config = dict(
    hidden_size=256,
    vocab_size=2048,
    hidden_act='geglu',
    norm_eps=1e-05,
    tie_word_embeddings=True,
    init_std_down=0.0,
    optimizer='muon_variant',
    lr_mult_o=1.5,
    lr_head=0.00728,
    warmup_steps=200,
)
Each number is 128 + 32 x the weight over its row's rms, rounded and kept within 0 to 255. Layers, rows and columns count from 0. Numbers have three digits each. The size before them is the row's rms in percent of the matrix's.

# layer 6 attention key, 256x256, rms 0.0804, rows 192-255, columns 192-223
095:120119147144110152134148126165182134139136098172097175114081188134133097217121164103116113116096
097:152149123087083117131142125168112111131134161151098149134123063160112106134103167098112077134075
102:141125099094082077126141073121118069185099140081143144042185086142055097116166160210121078128035
094:142134166121122138145143118160129128149134100168096120200068125134151146124094119193101128103126
095:142146106122129088088118155094071186186134148131143180056154109141195192143157112090153094155119
094:153130127134121172122128154055113065101112117127089153144143120114132095113130091097118080137124
096:121159104222141111141131194128189082122122114090131129146108104174107220062120162143176136185168
092:069145073067122052131128164070112170142072120141088147202084168118114104152114165110181116117133
095:091142193140118154074108136140179123099139134089137158206108116131141137164071159101106074110109
097:140146126091111146100140130046094111145142107152145141124136084114083136093118101120161165101084
094:109133088156107098069143077172148147129078069137087157166155141084083136111135141087102194063142
100:169135148123196131149155111065159127136146176121065102154152140161113163151111164090113152120168
099:138096100071149074086140124126130152106138120086138171127130131102103139141083145125147103093138
103:151104096134117152141163109154144085168131095074206087117075125117158151142192107088098157112129
098:163155167120143115122078132146110172108180112120111076095025102136177118106130168177111142143091
094:154143138126134138098114132155065149109137154148123111081145139175122145118123153047182165151161
100:188145154077173211142162123171165167112145109156128133155182058155097133103166159098120103122149
094:106175191172086126136126122165146133122139130159150131134198124192124164078180117165147117164170
103:138125127143131105166168115103153108137106161122113137127072152064079125116198161118111141123129
096:121146174129121083183173021187115147134133147165125122151107114137121140081112175144098093167162
098:149149138069170112095126106201132132131135146076134161174132170127148117109103173194128126130143
095:105197106148124132102162186063182136128167110139144096162156157159119125133065150130125115150076
097:128115160094123102180178146179157122115137095150111127130153158131114158171074077123165118093144
093:137121148149129114117143185179144115123147118152081131121175093066071184097138127110116127117095
094:113108133120141103165125068091099048064135114105123103154130157140107170155156175116066103147145
096:156134108132137181140064139125124148177124077115139059144141157135102204089150181129130098143136
096:149096131146105089081118065129106109137150069155153117121138100145153110150155139135139092137158
094:177156118149114102096174126153129102082138111111081183109120069136214106090050147182122083187155
105:127127112104179141128090099087152139119151113123086107161098189118120112054117130146132151118067
097:102164123171134109173173116124171140120127149142097074155167144138194116134100078137138141193093
102:156190114119137144135174058167159149119137109076106154071061162108109081102082133043203135119147
090:066196094131173138143106130068076157102092123117155150168077178179070131127115153143081142121040
098:120118069151110114113089126128083117116083093154160211186149123146105112169109086137162089119130
098:145120110200120081134116158136124189092168125070132150088137189104126164153137133112105147158154
093:095117110140100164095085102122111110173058089139166143147108137073131146132084113126141067159122
096:160143159121155141113124090090134127137095097098105154098111115164162121152155087110146126073151
093:138153110114161120115177138121164102112178144135107107132175150140135171141138115167166139126133
100:109117167104140157170091124189198177065093178108122178109168073141128094091107138108151079132152
093:164080109108108096138181109062059145155100102148153106110084093154195114145094115113126131193087
088:139115135130139178113125091148086064178158110159114153172150121119180155168156119091111098184094
097:122145176147149136133151066116062080104074139137143125144079102133135109081123133134146079143146
101:137129124137139116141084096168121047107123155198133120189221120148160139122096120151127149157156
100:112149130108117152082081117126098096067144143108104097121151162181104150167105092162152096126043
098:085144139149163107174113166144092116142188118099059131106180090165126085135049114079108141091207
093:108140162169146133110147175191117153132141137131053164129110151188086069102127060157070099102109
092:113120098147185098122126101134120108100084062104122147123048117127082127151159104095135120068074
101:093176187133079106161204104094066145151164129129184172158138120152124142160149126160114152114129
093:093107157105147118120124112123094175107180182151096075106135103058126099178143132164185163128119
095:150136120070156146171113129172141057089159135160152117131111117123132111177127159146122162157127
097:159142159158107119113116093134125166164148179091189131116098158128209113128147148139202077056094
099:135141093094081139142167082124036087172094174137168104106155140169067108111111160155127182183130
097:104111119070129162146102107131089132208145116127114118140137084159112108144192140126133079132124
092:176125138184101139107158122187106216100156182126137182148109126095135102115110133115158146112144
097:124096172157104130097141135192141151138131129123127116168091116156109170080175158157134174110150
105:129117055137152113070143129114123115078111109164110103162100112154158095150189119170163124178143
096:105138150087146182208090123056130181137123169085143059119155129181133125097167097085123145104153
099:084138140144077123148107187110174100140109128162132131148147177138158145149079130100088122159100
095:124128092138150152138092061105144112111117109131096222093122100124133203150134108154130117117081
097:143117097156117147106115075095114135165188089180134115075136112100114099164155102137159164096131
096:157153123151123096083156127083177115146165125177118126129131187151134088109122087132178126059131
099:129141137084094150209091109104130101142153088141154140079065110110098097094098147161083147130135
095:166091117151126159130138112162096164119118174160170110119101111179169080078103127083129162074115
101:125106145159129086144173111118160089103155133133082121168197107146125082149114193139097126134144
097:169117156065178102156093101081169043128083123193162184115121136111153206202122081137073115087190